Weights of a small GPT-style language model, trained from scratch on English Wikipedia: 2.14M parameters, 94M tokens.
Each number is 128 + 24 x the weight over the matrix's rms, rounded and kept within 0 to 255. Layers, rows and columns count from 0. Numbers have three digits each.

# gate: layer 2 MLP gate, 320x128, rms 0.0883, rows 312-319, columns 32-63
# up: layer 2 MLP up, 320x128, rms 0.0836, rows 312-319, columns 32-63
# down: layer 2 MLP down (transposed), 320x128, rms 0.0862, rows 312-319, columns 32-63
gate312:139132157116147132138099129124114160107138148158123151157140140103171103139140120133176118123120
up312:096085061151151105119131097135123111134116096094153144145127137164164155147101114119144142058115
down312:201100199105128122118170128159140186098167160158142104138135155108133107140187116136142131126142
gate313:114142108177105135134164117131134109162105142125129118137117093151069150169121122102133100104138
up313:097121131126135133100118146142143099133148114135147133112159112108130146082089110161114139091130
down313:156118142104127135115089146121138130119118120126106123139129138118140086124173155139120152192106
gate314:129115155144149120141099110161146129157131120104153146165136122089138131129142148142146129118136
up314:155107086151100127130122131127147125156100131133120196103111137152126118120166116108098084099124
down314:125118155107126105140095158129146099116142127100129089087141140120122087161111132140153195129078
gate315:133125153146148137112124123067138150112102098142152104098136144137108136137139147116087105100095
up315:136120135161146112175099137124127170139109115125126111075100142146138168088122169123100145097158
down315:141112079105121133116134114137129117111166172126103119145125123145160111136116095171156112111088
gate316:150110099111146111153137135121112101153134131140188131082194143115149120141156123120117153170102
up316:107164114147164153150115140160114093137125140156070136120122125159176143141170135162122105112161
down316:124124128113136128133134085135092128151110133101124146136083123135103134124124128112123123139121
gate317:092137163143145104127135109118143143139125131142146118137135101122153095129125162128134136096122
up317:110081107153103075085128148122097118121112115142092126106140115108151122124166109099121093126124
down317:123135126134154136163146106163133161085119150154144113116153138106119154125147117115122150146128
gate318:147114127153101100139159101145120146141152088109133152125142128110133127169166117158089089103086
up318:132137153161129129128143111138117154135118199164153126205120199106159105105136160157188115143110
down318:125159179086119104148128167084106123112096109095071135124112126143164138170093126131096112156168
gate319:122078111151112159118121108077154118111126184136127142142100138146144128138168133177150114119127
up319:143117153133103099100149125127108171184140146142142150127168131117118126136089129112176149136084
down319:093151129158145141123115146113158096130122116135119146098101118130098129134156145130108130081139